python train.py --num_hidden_layers=15 --hidden_size=1024 --num_attention_heads=16 --num_key_value_heads=16 --head_dim=64 --intermediate_size=4096 --vocab_size=12000 --hidden_act="tanh_gelu" --norm="rmsnorm" --norm_place="pre" --norm_eps=1e-05 --positions="learned" --qk_norm=false --attn_scale=0.125 --bias="all" --tie_word_embeddings=false --parallel_block=false --init="normal" --init_std_qkv=0.0161 --init_std_o=0.00294 --init_std_up=0.0161 --init_std_down=0.00294 --optimizer="muon" --learning_rate=0.00767 --lr_mult_o=2.0 --lr_mult_down=1.5 --beta1=0.9 --lr_head=0.00394 --max_grad_norm=1.0 --warmup_steps=200 --schedule="wsd" --decay_fraction=1.0 --decay_shape="linear" --final_lr_fraction=0.05 --batch_tokens=[32768, 65536, 98304] --max_seq_len=2048 --doc_mask=true --train_tokens=746000000 --max_steps=11866 --dataset="wikipedia_en"
Each number is 128 + 24 x the weight over the matrix's rms, rounded and kept within 0 to 255. Layers, rows and columns count from 0. Numbers have three digits each.

# down: layer 11 MLP down (transposed), 4096x1024, rms 0.0563, rows 2831-2930, columns 256-319
# up: layer 11 MLP up, 4096x1024, rms 0.0692, rows 2832-2931, columns 256-319
down2831:125135109137127080073095141142109142108133116129147120144075136154152124134083116114159154115118095107091123160127164142116155120114149156146137098043158084172136092097111138143141096142138109
up2832:115164110092098117179121114128151161115131141117157145084133104127127134134081142104100114164127129152143137106154123143117089162145122148120118098117142139058129136171153101106103133144161168
down2832:134130114134111132123130137125106115146115128120096145135107187122140123171133149064137149076130169149147107089140119159110166144128136114119169146114090085132123100113123122126094120140146126
up2833:118126150121137089125151118146172101152133168130096099096129149154144113148118142098110134139101129148132162115136131141136175119144093125118131143138093158141164125133127140110108104089079109
down2833:139122119131124155123118115116114143121126122132127112162092133088111141085106124121130150139131154065143133090126147102160105114130152162103118116113123107117094123110099114118173130164156107
up2834:123171165119117119123136173149118102124141112154087130138144131133111129110112129120111104112115095145145136145118102118092118065154160121125135108139116139142135139128122118137101131120111137
down2834:133111145123140105121118154129106153132149126113085099138111143122152114117134113135141125154177111119118130133139118110139160148122084150135126124132147120118135140087128140115104094121109120
up2835:133140100126133100104117150140108143145122146113156152154141144134147138105118122139158139123145137121136105146176144121147116151153137120142101120148114129142132109145123117092135135147119098
down2835:129143113161121131127123136149128093124109123121140097102097129136115132146137159102139165083154120140117104119098111131113122128114131141110096148095125123106123087126112111123120161133156152
up2836:140084137094120132107093148148139143146136180131136131134154132133150121119125102132152107145151146126141160140127127110169114122145132151165110111153116138108087132137139136140112139111134124
down2836:110160126170117164167125129128128100119130085077150112084108137158138121115142108095097117113111107100118115131134105126124128120149104079136139131104139127159125128122123154121119103158114107
up2837:127105140126122157144118144118169089088135124122145113140141109121143135121096109140117124151142111149132152130125137129101132107131154140143140121149139145125050111105149123155149155150123144
down2837:160136099119130073154172121117109093093155117135148134109173148072152125135104140146120147117160104130182139158115134143129172127146130120125067171122114088111121119093115126124154094136087167
up2838:172083122127156130134097158153202174109088128104150099148111118146069150126174144116092146103140143095090148117097162125111129157099097100119139123146157137172163170085146110146111114121121131
down2838:129154141147077132127133146171138134118119096126144139099082115147123153115101169143101101125100130129173123162142165135115160132125178159100157137161119120155135134118099114108152112135155113
up2839:125094183196135123124113116129106088142130108117131140129111126135133151154123109126085121095183151148170123118139105166150121079139123109106130161113114138147154095125135125133152116129128176
down2839:126148097129130116130129118186137121136117102165072115083130117143125117080118152147121102128102110126165105083122160112190133153116150129119098112149138106113159157134151115117120126084229133
up2840:144116093096112097126118095128132125128090127127123094185151155158135083070122127123115085135091105116128135171141129101129152107114088130163121155105130113157146139118115107126132123118113117
down2840:164157119087159173131121157163083116139145085092095127120102113132112082186155151142168146121135140144124116074154121137158113149118147170101142114124105161108163115107122081149149178121158170
up2841:116102128162123109138080103120139102097139106130189107111159140085173114125150128116146096062143130156173162127148106110110158092120099094110130139099109152121100121113154112149122143080139113
down2841:077154160110168143151130127124163143117149102099160140145114135129134111170095093115144127136111126118158135160145090068128115135129073109122111126121130133132121106122139130112152106109155116
up2842:118120143124131115126137157095111126093162122127111130092119136146138148138146107121159108128109139129131109131135128136143138153090100111126139122137108146138114120139134133146102122115115134
down2842:149084123122137103133119133135132132138115122091077143132110095162133121156121135127129142108151144144114160091155114140114126149115129147129137145124164111125124152141133111135153130116138141
up2843:141172136121111121168121056088166136078126136126131134146146142081133163126105114127119108127139130047138156160119151157147136123132121109100134138117081099153105126104087148144128071114112153
down2843:145129137108106103116121165076106158181111112169111133115159050135092148153133146092118200122123146094099123101096125109047192118187105133143105125135122135089128165172113116116111148099158121
up2844:155149135141102120137151112082124143105113109145123129130112170061106133066170121128131152147161106064158125137135121150166101137115109135116149149137125144133119127192138140153107132122106094
down2844:134128116137132107106119177106137109156087101113156145100104126104125122102123105127097103124094088076132108108129122107099149128079135118160089138133136141141133078131123138059144139094144162
up2845:155133164159080092119102143135128192108111117104160084151148148093101092130089094124104159120104159135117131119158162114127147100124130112123128119108144196116151147122137142109126159144158138
down2845:094103112089120078155139118089118113104114111164101144106127093166119168104162153115149136135124096101120171116117165126136080167130175125134086179129117122159162114114130107113122136192170102
up2846:112134135134140139168121149107092147125107098139138140156156115154178083113147155121137137130123122080165153086098138115136109118152128128149083120154153146126116140119158129116106142147144112
down2846:121147078172096158120178128147168109106152125137102122083112166134143151166125100108131141129120101105140156144142127093147135170146121107141152147139094101128134138100133081112123133163095140
up2847:145156141171169117104104121146128140150051095086105127100113182135141106157096076119114105187163112149124124143083136158168126100148130112123113126170129067156140107155145122122147146090110085
down2847:161088078114101102152113084155107098162079097150191156109149113086105141118138146090170094109157134161151127138165160147102136121141098135121121085131147145173113131159134137109149184125106141
up2848:160090150160112125093141133156128165104113108146140098127146125142134170141124178176122091141106117160095147133101133117134145163099103065118109081131160105127134134114135159133105107119117140
down2848:118172136135164190137118139119103091132141109153125161097129126142154170086101096079136166097107146134100111097105167149111145111133163159110118192137127083085141138118120075118116142170102122
up2849:105113157136156069116109127140169095113091148148141161115128114089110093155149144135139118130086110137143152142146129139112115146101136183170138140154125120115136098142140110139160109127141101
down2849:154131160095106150092167138111099123112129141138138105139109164138106160156125168146125178141107114162136116137117123155126107135148117137136159118167133122128147131110106094104121164124140134
up2850:152130110113152158118096096118185100147114166118110128122122173137119125127120120102156130081141159127167130124127147097133125136121159119094112121128108105098141105126146130106157142145130108
down2850:125110121156133106086148140113122078148128110120154139087133138103083147134117153171129109128127136111101138119137177115116116137084117134107126115131142126115147117074175093186142138150104113
up2851:133133125109091092107085143128138146103154150159172100156163088080133121172121118079151128106181127125168146162166112163113093111125182128147177121161100143158094155129123141134144124089120165
down2851:138120106104138134129148136189145106114141124155102072112120156159153160145144135091116120152125142123132156137046159144120148162125156152151121089032125183108113120106165092098138122145116115
up2852:142099119112130129144150127138113103133155109104116156147126152148103132163133101090116124135124129123147127162123103085119105141127124127126139106130115133164125130149127176143115143113119139
down2852:141152104146156112122126140130127164151083112122171130087115112126126140130101121140138119173145129154124124108133129137109114126157148140127126126085137118125141143101120092112121140140130133
up2853:069122132105145137094089124138104147119150147125108140127148141132128134160100100108124109123137097103124122087136145103120144115128108133130170118114114110115126129109113164144136141123122127
down2853:141141148094133156132170129119115117177119161133154121142124113120114150106094143087123140128122140142118145116150135120110124156118102125111113101120121123127145131161133071141133111134124140
up2854:123115113127093159099108077121082110096146109119138131128091110116085090168120121120105163075115089113078115124118129157141097097111127138101154167100114127128160143103129164122126152103145094
down2854:138136128094161101112107161148141176140123163160137150155118127120112133171083131099080147155143124129171131160104133116121119135122198152140145106157130099116085084092167126119157131140124137
up2855:111121140130066133121130128147119141134137122147136124121131116099155120148119107108148107131115157125092154125140171158144144097142084142149132080107150135123146079147093160144160082110139153
down2855:158172095173119161113135126107120152068112134112149127117132128137159129137198122115119121140115072135147114125136133130120159125100113106083109144115101142124143131102150114107112158137140083
up2856:156121107151074140112071147154132121094156125107142145127153136150138085145091057108125092144155143141151134162087076122148078103135108161111136086127119130153209106171107174160156104146122125
down2856:151126140115139080149128132152102165119124071053078160125116102145117103157134154126087097104162110115097104128136127105090131106137088159127145124081118129158100166164108134153143087200134135
up2857:124115117145082149165139133127166137115135146201143164143135139118138145131148139132139106103204147124150068132184151157105149181144084136105058124113109140141131076184092138126097128113072164
down2857:171111116122127075162109174124163132098079107151154127136117141171131155172121110167117130162182104151158119204118052155111113116096127150110137146092159156126124118067152176187107152087150157
up2858:128131164123121113143120140096131138146132099094112108119111142132122143141147147124101123147170131107146147130122134164131164138161095116119127121164154119141087098119119158093102132131087143
down2858:103114123171143122119136128153118137101143111150124136113126165127123107154139120136093094086144129170121127114137108127129123088101124133140118117092106072152107165127141130112100120130107126
up2859:133118113101153154134173090126131142112126111130094140135135127134176160141149096077108112098106132161126159164096128117119134178144135118116133119131120113152123137107088122156163106112111148
down2859:131133116109126081101116125122149168133154181124167108124174122122174176124129128147180132121117124170130101174168131100111145118134101104093136107154089080135119146110149115108130151157139102
up2860:116159095103126127187092098133133129138093101179118124093120109087129091064163146158104171152155118135104117120140109118141108142114108133130129146117146149115152141159124116138103087136126167
down2860:143106163107101115149119090098168105136144088122155128133106159118124168130135145109133149120146088116123088150147117129180140116129106123125136124143082137114123177158123146110130162107133137
up2861:156116146101132133149126164095108092098108155127166133130099112144169143146078180134098136140096103140157126202153131122149105147070158099144132138120124127127104101148169081097156128114156143
down2861:091096107151121135105125080105133142139144099119123116136213114165121116100103099119178127110151092136123150091138112116095102065117087153114115137122160097147120176154118125117106101114139135
up2862:080111156124125137141152083130152129159138124134106133116052115138143157108112131134110102114137117142174140152118139159129106181152114122118138174117163141111099139129104173115115143147106123
down2862:153158071168137141152110123108112126145123135137128141124150129071161154083100129132155115122173098131143108106080125129171141192125122151152138099113140135136140137159131055094148103133148163
up2863:116148138144152140099120148137127105170147143155150116110179153131117119119132129119116103127111140123105108144143126129122124161129205107095148141163124150110108127131158155114161113165115132
down2863:116111111088150136106114124139102134125119124164165128139101115108093144147090106158140135130140119133131145133112155124104146140144087137128140146102166143127100151143104114124108160108131122
up2864:086143126123056153154101122115094057118119167146037113132066093067123173122114144125137084162125112129166111178127190159112094169098130110181068136082123163134124095118099100130091105128103166
down2864:145065103149106142099118092150109083137220089073081146104154188107112130120123140074102137170140098070106134095146076188161100104079116144079171079127110125171110069081143145173076147180158096
up2865:141136134132149119096124102157125093143125127098140114131100119118125096146137099127144102156129134119097149130137116167130124118116167153130099098137123167131119134135149136088176113142128145
down2865:158105117155116147153082108104133140107137127117128140132182138136151141127126148119147134113129132105118120145130108088142148118133088132171153129126145087111140146163145106124104122134111128
up2866:150125125132120128122125121151149121144133156133141121134103104149115146131131113114139134133129125121115137113120142126149113134118125116130132127122133134149125143137102145137122135128122125
down2866:136121113111128114143123131133099126135132132106131153124177128137143120153126144132115103120114149149120125107115137120130113117118117125126122136130119120147139134107141094112130147112102139
up2867:170118148146158128155132161160127126124093134151115143146159097119134194150163159115153117170134116128144114135144142139137106112143126115132126156123142130096121139118144106155127143141173119
down2867:102161104085108118160153108090142144147146137137150120131129134113149138131113119128133121132112132117132136120124112154097142128088143138159149124109134125150122130135122126165145108144130153
up2868:155124110114071132071138088113110157170167099154138130114160119143112124103105139152104180139119124107149143132181141094139152127100100116131130151118166125177127110114121102098129098119062105
down2868:114138113199146126150133124105104099138060124115109121120093145132141134089108122143152119161127121156129149170092129139152126154167099131135097154161156153103149133111107110174096131095130131
up2869:129130174108164129139113137156130160159126114106145175155127118123133103130116149157132150113167094142181099115105156090109147136090138150137110084156171137129114105122123150151123133137093124
down2869:092116109106116128080171126126108136171127103119078088099100137154126141145105121163172129116149110155117110146179121093127103113088093119115141114121096117134107154141113122130132156105117120
up2870:158102156147133118100144092136115129099178138148105135119123152096137130166092131116107093129120103142147062139105179138123122116117147115124111139117142130121149112149118149167164133117129127
down2870:141116135118086151103109134103133111181103152153105103122142119143135130104165116134132119113151112185162163138177166097181149158119118093173098147157149137117106087102160086076111124141131125
up2871:167116137141152137173144134094131124130100146179110154141141133122134141185146175084160141146096091121125096162141169167109130135174110129158133115113136126099119139132083122116118109074110109
down2871:137168120145116110112148141119132119147118094121108142142136098138103087126119139168103134131130133172150109159099155092111137096127136146127121150146170136139172166159164117115125090125145149
up2872:116151115135133099119123122111137107107099130130123110107139112144145115123123140148146166115142123119144145159112102131127154099090136167076136096115142100130103088121100151136172169160149144
down2872:162130132100153124128130131132161123107153115115133120120164112153120158114114123106099158097155107089115121097101136087098141129085116105123119139120149111145163088132147139124124134112134070
up2873:103143123152144115129109124150132139101148098122148147072119140149098112126142129120112119126079133135154108123097055126140148160135128124172141125114145110134155133172112153141120130101169120
down2873:119140092124127097110108138131120144077119156117163129097103080118138153137114158175130151140088111149136101117120132092133155102123152162102145108110145121141148180138108083102100148093131150
up2874:131142142117149105122133108105113103095134141111128130112133117131132102112137119144135142144111095134120091139126104119140130143151129119123132087114118149134117127140129133132115143138132140
down2874:102135089140125116135109126121136105106118127133143162144116094121139180129125152125118124136121146124144123113146156128135136129128130132132150126153131117120109135136127118137128142160115122
up2875:114128116146111132138155115171135171101173120149168117148154145147171181139147123130111165141110069123103143128107109159136109133169105123144112127150148139143168104168097159123154122131080165
down2875:116205122097123148112184110112189132127122113121164182130164144090077134085121108136118156094155108089095171112111065115107099126108133130095105120107132094123113152127145126085120082112105125
up2876:127127142139154132110135147132112118091128154118119115127105105117135175137145135126122148132176107116118144113118117117134124145142110142117122128183127175138099154135134120115132113133126120
down2876:139131130135125130150128136141109130149140158121110127140106123144114088109117159133111149142119104159155119144148117114124117124098113166139112128138126107122141130139134103125127120112096113
up2877:086162146187110144105122110136126115135109128129138177112117139123084136192121111153125124124154116112138120129149078159098130144147124114131147129101139143137153121104166126141162088116126127
down2877:126133126133182147149124171094089148130149098151096111149133110163140155104148175097124115119095131140139136073128147123138123117129086100126113159130129126188120147125107145142125160133124128
up2878:133110103104098088137180120124135138109120122138106145138153127131122139123156096120128123135124123099139132132082149167127155142119147114121139128133094148117134133151165123134128112087093078
down2878:133099124129097136148100132138144098204158155139104139090134136105133108146121122136123118097102141131093121134117101123136095164121122153135154158154118117161148075133115127137153179107147148
up2879:140123115129126123141133095143168116161145110163120158105118090105113137149115149127151140130145121119129146145156151101139139121118086112170108150108130129153093142156135124122110121140120140
down2879:162130107154145158136104151119126109125109113125143117123116154152136147136136114172138153143115092112148111122120151134150118140130152155138166117090121110148141119128139109107109096100123115
up2880:166108154125135114077078117146110091108152117113113164132149132157149143133143092113142121149143116087148160109183126114110132143140141142167155136112139135099141105145117116089114099124148142
down2880:079179076123127150133106119136136165136142150146105145155134146147118147124140115158205111091156113113125090126100110135143112132102149124136138127147152136127145105154124132187149112136147104
up2881:135130142104104075180149133149130143104146154107127124094112158072123139086144110116134123139088113120089159147128121171145160125135148093134125126088150146119128145143112152130117146109111121
down2881:100126128142120122113176137086101111167105090112126088147112110157139139159090126139128149118125084141179121064111115141137135093094133117125122106114113123136121158115143115178142098154125143
up2882:138093147134146142123123085113066131097129144159166138157152116139126160126144143104122106107108153085116153137146171082079109116141151142144166085085140129124128177165122149101097169104148152
down2882:167141132131104084107160136146105106119120121095127165084124140101131081136118108100084170132135119125135134121126125106121170165163114124114134120153105120135096120097088107133178101113130203
up2883:107108116107134116138134155116156134083121107097133147148124106133124129133137087115135125123110176157110161136121099104128139128139107118115142139108138159112152144115099107139113152137128150
down2883:142097075137112183108117070071157124127149128146102103116062153120134107125099148130173100156138156096119105156128105115128109118130155094097121136152096104147129138137126171119165141124090137
up2884:132156117118143177123132121146117117172099090163069114066140168131112131113164182166148152128140158116151172114142104135136148129146126148147094141135196108078105105131118109138143163139130141
down2884:163094121102153101118144103122128130120169119141191200136151132138162149131125124123123122110110112096151108109104157135143102117096143079117131156138114088126137129153094135181108115151125152
up2885:151132122116098120130157133132139117127139152162109112142164114156128141113116132119126149150158112103155102173168127096158125128129120121129163155143108127161145104157123068099101134127152133
down2885:124145106107141129140150132147129119102204095137132103136119111147133146161097111121108110166130121119125133131100137149087115171113101110146144144161106101135120114117133139085092122125135122
up2886:155143112149127114113120133095123101150110144193134164145141120070111133045130131192136160093114156119128137165140112164134107091065149068185165078179065140051119084107103125144125125079156109
down2886:106113100104093104116119127177146109132115164109149121097078085107143125108130167128063161121104128171179133123154098106134092147141157128090124137155134150152118172137159128087138149127130174
up2887:135107121132143090145149137123100113120143136155124119091153146136112108097119125113162130119124132111146104120125080137091150167154162151139144148090140146110148086147128129148123172133128095
down2887:111145112088165136114115103167125116134156125130145119112126144118163130119149075148103145149113172143104116110150122117136149108130145085167105128141144109123117119155096127101124106144085124
up2888:083087119100081176065120136113130122112170113137151152117150158122168120122096095154113162099117156131116179146146137118160133078091128145065113173163127090122085086128099110127137119167047150
down2888:146162077154121128167141108141109123127156142116126089132090061105108182108075132148098150140114123138141086139113153134155116112090103135118128122095107179085138133125100147163151153108166131
up2889:150097126088104116154111129135150136149102116102096159145086138118118083129145109118142120122144126143128119116114115137121136111138146122141110109121150149112132087132131123145152114116164073
down2889:123148121141101133119159114126144147095155132147145136111124122132154097126127159106125147092115133141161130116147144137105150177113135130115124132168114118127122157138164118138098133136122161
up2890:145141120152106130114139112123146154134169130126141142131116129171137100121131108134132156102138095146181115164146145140112135145077128156164131091120139092145142129133160148133130122138148131
down2890:150122103129138137132144132124166109106102111125140109181142149135137142149133147134127127133084157111112104104103091141129166152143126159111157152128101187139127112112094134130123136133123135
up2891:109155130104084137131108167125114123155095162072103122136097076137157144100112121115146106094153088146159145139133120136140109139107114168101106093110112139150113114102133149176096118104137162
down2891:127103119101146151102145138079094095109195117129164147126102156154141132165115095101156186103129155123121123146113163157100140137142150170129135122136181142109124150118105098107105163155131128
up2892:095128152094112152104096214157131168066106114106144115141064129147125127151164140112120102106149145122120071107089157162110126115158147133131084131107162070113172144150127060123165119126087120
down2892:112155142160138144152131104077129119123078126164123130119165135118123117133108126131138151116180088140125162115148131132155133135116106132156102132151117177149125090133111111086082130148129150
up2893:125130096112170113156128111144130130137139144112139102115099119142125141163112103121165135085131103152145138115146158113138145145133133129164156110114106150134155136110140120093112125143141124
down2893:124103172149127114107139127139169140106125116154144115098097140103117126116130113105117120126141108119152154157122138133138132115140133132122136137126141113138155106130123113166128120127154133
up2894:128202118110118111131182154120119135150095132131163120134137106115180121110121090125109137162083171116098076118114119135122064095126116110124107133132101133102094093139138108140170102131164129
down2894:156148154124096096132177122108133132124117127176116138169170140117097111123145118086183147171116124157146138137134137075087147143140185116148102174166124062119124090105125167094119121126098123
up2895:146097106161170134104130106067156090155157094125166146095153156134093156075134100131139149133059149157127067111126091172092180149116133132106122098076099145075141173123155101133135102143160087
down2895:110127120152139145139129137115115125145116102126129130127126126113138138170163168092144147131110108116148146143098139168102118133088140146054093109165173113163162090156131105103076122154127153
up2896:126122106134104107164102096137128117144115134112116108109124136175130123151117156131123137150142128109120134132130127148117124141142143128133147077146095115149107135159115139138118128156116137
down2896:113151142126135133115104130137116153127143156145124150127108150135129128126128117151139144160124148097116126131136113094099111095153132129157141135141121126136161104121144114092121106104165114
up2897:167156115113088060080109092169185156149122099117161103063126035100140181164141186207110114093114139078186158105161174134183154125073098094097124107102147145109132151151128147132061195139091132
down2897:114101070156112181124116105157103112138182144108107081130087086177095129153139114118137116138115166114152074147110155153140121101180138128099105162199099131128114116118119121132114145124111167
up2898:116106116114162118121092150122124106108150144120097102139140140095138093120112119096116199132152147136169132113141133078108144121096122158116136097155125170127138112121126098146103106138132143
down2898:125112137103137129137107101097136110115086154085114148122135142142155163138149131150124087130095085146095129102148165168136137149075170136144100158153120138156117149144120156091150122113152151
up2899:125163133128106153105127113159121147165125126153149134115142087108128164129148114133098142104133124147126094100145124107131128138135098173118123146125091129143141137165150120170137168084150137
down2899:122156126080171098066129133076116140099150156169115110138139157152156090168114141105138066153141126135152168149066129103111148124126124107096147173178143119099123104137135172110127142146076121
up2900:144132094145113083150102123155141130132076130121159130114133102142098145116118133152123087123130114059139132113081150157114132110120145150139170098103154087158126129166147133143121117137136119
down2900:158078116117111121154129163153115115123140135156110125170113097152190104152133165139103154106135102149136139110096122137156119120122094128112126101124114114153145127131116132156129154133148115
up2901:149134093158081121147151116082106088116148096120165122151130173078147109088128110153133158112125116133165145114124102140139100124120117114091089099097103127157183151169104144172168131126090120
down2901:137111128101130114115110101101156126128113142160139100116093134130083132122122125141124155145146131156122140126102145115113129142127113114129116138068100059118160152143137163103089103146116149
up2902:119096104137112160113119155170091157148118118125122113118105158129147152097123137134119131159141123121104154103105113186134140097119113122147117136111139123132105115143151133120176068141146125
down2902:108135142139158104117106114121127159189096121117131147120125092140131102098133089114136121132094114162133100193173138173103111114095152092131115116145165124132135125106117133129112125099142137
up2903:133116145101087144128106085143133133143132143137127068133144162080138124090160178096134105152110075098162122128070128179125171139135082123111148118135178165118138052124134093093133112144106108
down2903:123137139163151147129133137152119118146109113118174152124158140150122087165096148117101115116154126127126147078144116104101084105082093148169152146122146132168109155102108108161161144129175159
up2904:096124119153110197100148081175103148136143143099128154117097160100114118170169112099150142167154071111129143120174167148087128149169148176119111116163106131103126159137148108086115171091111139
down2904:107156135094109136061164150100084112142173072087117050128124076118125101092091136120136133107112141129185133126134175148116155135121163141111096134135131103134119120161123156088119154128063130
up2905:130081154162113111134084136134147112107126098144137136113124134186100112112098132164109134114133092102124150144103097137129094135152155106109100117082100124128160131160174156154124121119144090
down2905:159147127166118143112145129146104120144129113105085156151175129111100156115133139145119162170148128081142131122107110158143129141115153108159116136177128126127154113144154136124115115134106149
up2906:163107123093108136106128118146147113134148123155135136133137143145105131099123126138105131132126124142133128137124104126149121126146105130119152111104137121130143115139145106159114148141152118
down2906:148152130143130134133157132155159182101127152115153130165128143129152134135126136139142142117133144149129132115145127128125118119143093120151113095129142100135143108111140150132133095116149146
up2907:151148130089138130153124106120154123113146169119060160144154173127143143106143177166132103107153115119160130147084151125114104097101163168096122151111136129087153108124117138148177155097120102
down2907:105152121146123139123134099098115142152128129146165153100123119174141144109130155095081145112137085124135131167136107070152122177143094107149125124140115058182145157170104098138167105177159111
up2908:112118147113067150109123116138082122162121150161076123104138093104113122122128149114157140147140116107143130099148129159116132119103093158124141142104111155145162124112088103145145140182135153
down2908:131146126131096100134136119130088159148124145137152124144138151152131122113133106150091099144125145153142136165094157137160145133132158146135122090118053095131146125131130141122101117111140131
up2909:115123066139136126089149097117155133099139127132138118156146112149107126133103152068170105125114126057129138138109114105125120109138121093109091105169119138097127103105122119122145141121121135
down2909:155140132153141159123143133146120106115148126131154144121132133153120138125101169129115151136157108138135130102161159123129174126090110112121137142144078110147172122168170127118106119109128109
up2910:133115107146108129120150114123125148127134142142108130150122123140127128110126130127127117121138130088145136149104145113123128128113140103129104138124117117118129136133138141123104157117137127
down2910:115129154133108116130133128099126123129152117132128124104095109139107157114162129116153135134097153145130107113114112132115112130158119153129147120101108115136108138139124130100138142145121108
up2911:105120145130108108116102146086139131142124092120143150166135135109110132137108140120128114112121103131120088155148116117108146112127145166109108159141142158145109135093107114106152122093136124
down2911:135140145140175148127124145129109151116123165116147096092133114108134135114156107138124137104132117129096112108129137096110123096144148112125173124089136118139132131142161146127139175158134141
up2912:163101153143104131116140108123098136122149150146154120076130144140139070126091093095126149140133093142112155164129132153137098152172115132107109157100144177127145102095149132135103116134110126
down2912:132122119133158100119130114115163125091153103113097125129134146119146162154126141158131163100136162109178120155124128146143125133150151120151113122132125127174151141165085123126084127157162139
up2913:137153125152147167102115148117122085112181109123130151104178139128130127145123117141135142141133170096104110133142113130151130145170103104121148145126103129148136104155146135150132109125147146
down2913:129096155139132123151120121119116087150076128134171117101133136118118147142162146127128152123119135130163143108130109124103125122149135134137144117084131142121131101093128155121103187112159174
up2914:158101106139124156174104103142141166128105124116097148153148123138143108153098104133108110140123146145154172131108138152129127139127121151103107119088139137137126160153170083127128129123136118
down2914:111123115137143095109163134118117097149142127113115138101127094129112145140109137097120161162168132148103126142076175131126107133110103089101123166116128083157130135137157161134124093145127138
up2915:085124108102172107129101139090131151111164123059085088174142163142129138166125101124125129163094126113179100127155147136147122096113154090133155138156157134096157136174107149147134122131101163
down2915:123116132135149138130160108078116127152133120141145104124126142163147135102085103081132147134123140149057088154112133170143136157117114081133138131121150127138092096121131124090119120097081148
up2916:130140206149162105121150053127105137096103168110102123156144107123151057094158116108110193145095114124103089088117106170096088124112087100134159115097118126168142141094124139166176107132147069
down2916:153107086088136105125081131107135127105111150060182116129144088117134180136121101132134121106133130116115057124114062132116138160083116164155123086131078096134143110164107138122111143161151140
up2917:116113143131118141096133134103152124124128123109122093116112103109125116132099134171107134125145121073124135153111131131121127151120113097141126127146153122110111130134131123130127132097106125
down2917:140128125130095136129111143136146109124131146135139110119119140102102130126148137119141115138127127139113150132114163121126140124134110133114112117119149144152152125111121113110129150149123143
up2918:093091116123143122179144092146130111141136131133108112139152107106139127146163105138088166130156118141117121113151156138117118110147124159104107133104145111165147126124124142156149111179120147
down2918:092118148196121119123147106118149130177107115123114103145097114150144128142123154115126127120121133127103111139098114132147183145152088122119147135158137142136118149135109132130113136095098116
up2919:108164146133092125124125091187133166124144127122134165136112090140133086147162128124152116089136121161146134130133101127104131123115164158142159137170065142155108125132114130128110114168150104
down2919:181092122108111128073118099128175162147157091165092106149101127107178116123123093150119149113065151131127149120091189106158098134129160115153138111098186119083123137142088139099135120140124115
up2920:151140145154117131161146115126115128102091144129143152145158136119114143120121137155115118148176150084141124108134142102114074092123132106097118105148082149133125127130121111103155136120110153
down2920:127099121112151136129143142166116136174121160135142182110109131144153124130092111121172118121137102149101132118094121111127128142197133132178109115184127158094183146162107120129128078150089136
up2921:148135120134121133102149100116175121163154109125081146069069127118121070090168168123084120125144113147157109130106140112134096099079134140096109141128115094128121119130160100105152153139113162
down2921:130090116085108162199112145122114119141125133126125159146136092145124127139137124152147115097120144133139111133153101113124134176175122138092157107107150160127140124129154144179127121181188129
up2922:128144163199127128101159114150121104143116155126075100136091136123163130112204092167167093122147081117150118097071143099156136094119088133116126140128144155143122089076077073114124140112189102
down2922:118055172056193115135122137116170133095100121077131102097125178093111115187115107098108149165121160117150084100117168161157152165113231140136162126098145120106087147158181195145120077146156119
up2923:166162159141109121126169049117066150169139096078133150105117138073126121145104156131127099140145107096147102131140101193113102131147122150099068130060109119176136110090157146119151162124144082
down2923:082138143124091125089105110086084158116115116115127119182164137165160114219078118122127114108155119158133131165163111141103108119131136136127151177166155177172104136139129110083115131140134110
up2924:174123149139146124151143128103159133168146137156128128105107148121146138085104117095115141130130150110100132147096110127159135105129123131119102122079093094125107152146105121154098106158122161
down2924:072155077134156153104135115165123121120114133138115145144094122071119130150148097139100134130117099158115152125165096117106135144159154110108073163107130123119159127162102105119107114117138133
up2925:115120140138106153124157114127125112141141090142162103122109132122122127120140131120130115137099113119117155114135143124102119106105110109107159110134147111163134134067133146132135129132127136
down2925:119121141112111108117148113125113126134121131148137134118156120119107127123150114136109154119115139156150154143126134125119143116123121135123113123103141115134148150122134112125112125129141144
up2926:169052122056161107107137087142160132126049038045110071102069175159125148133108108111125191097186075115174119116160190157163110054153100073054129174190159177034157074139103110157069000124077123
down2926:127096075142170156148136172209073161148037120123139073103108181199186116086089109128062216115155083149131146154124131206110129123152096126081162141186155101049166081082075141126128057133117137
up2927:169101083132120108157141091134113156123126145125139120131138126126126132112111123105118127150125150142159122122129121151131104147135119124115131129152103148138146131132135131171134127126112128
down2927:111120173112153104111132147101119121128156103128098139147130150137135143153103123146112178091150093158164120124126145094121134155116152125147133124128130091168106154140113142095111121130131124
up2928:139107128146148115135119136150124157173147144088116138104113155137142115139119145108180176100115160097132115117136161134143108064147112141136101181103131145114151140159163117150150143157087118
down2928:134116142146155117126151136127151140132092104122138141117110137130111154118106111130091173114154136153114109118131135119135154187127122106133144111135112095171098144135138123107126153155137119
up2929:127129140098109131145098080133109092154114125110090177128129116133127142177136099104085097129103104157157147120122198131145093153131096154144138098150158178122097151116116132098169096100148156
down2929:134115125136118129092136144134146139044155097146096114154136145101116105097130150095120112115155152095154074109117144122106131118131121148117051100137114140126106130172136135130115146107122118
up2930:124177115099136118126109165097101115118154179130083114156175127121141141146126152131121155113153105142100122073128150069169099046135123158128132125124106097078109121136113118154129102145091130
down2930:117094087168110130134089102116062148137105141092106140112111153174101156122147134106174061115130097158147134127108136162095126079126132111141159102156147128150165106109098155118138155154116161
up2931:145144115146103145147124179097124143118109119129116136105127145118138152129123135131140141119109122128122151142131113106118123116144124145135118105117130096122105127133107119137131126125104099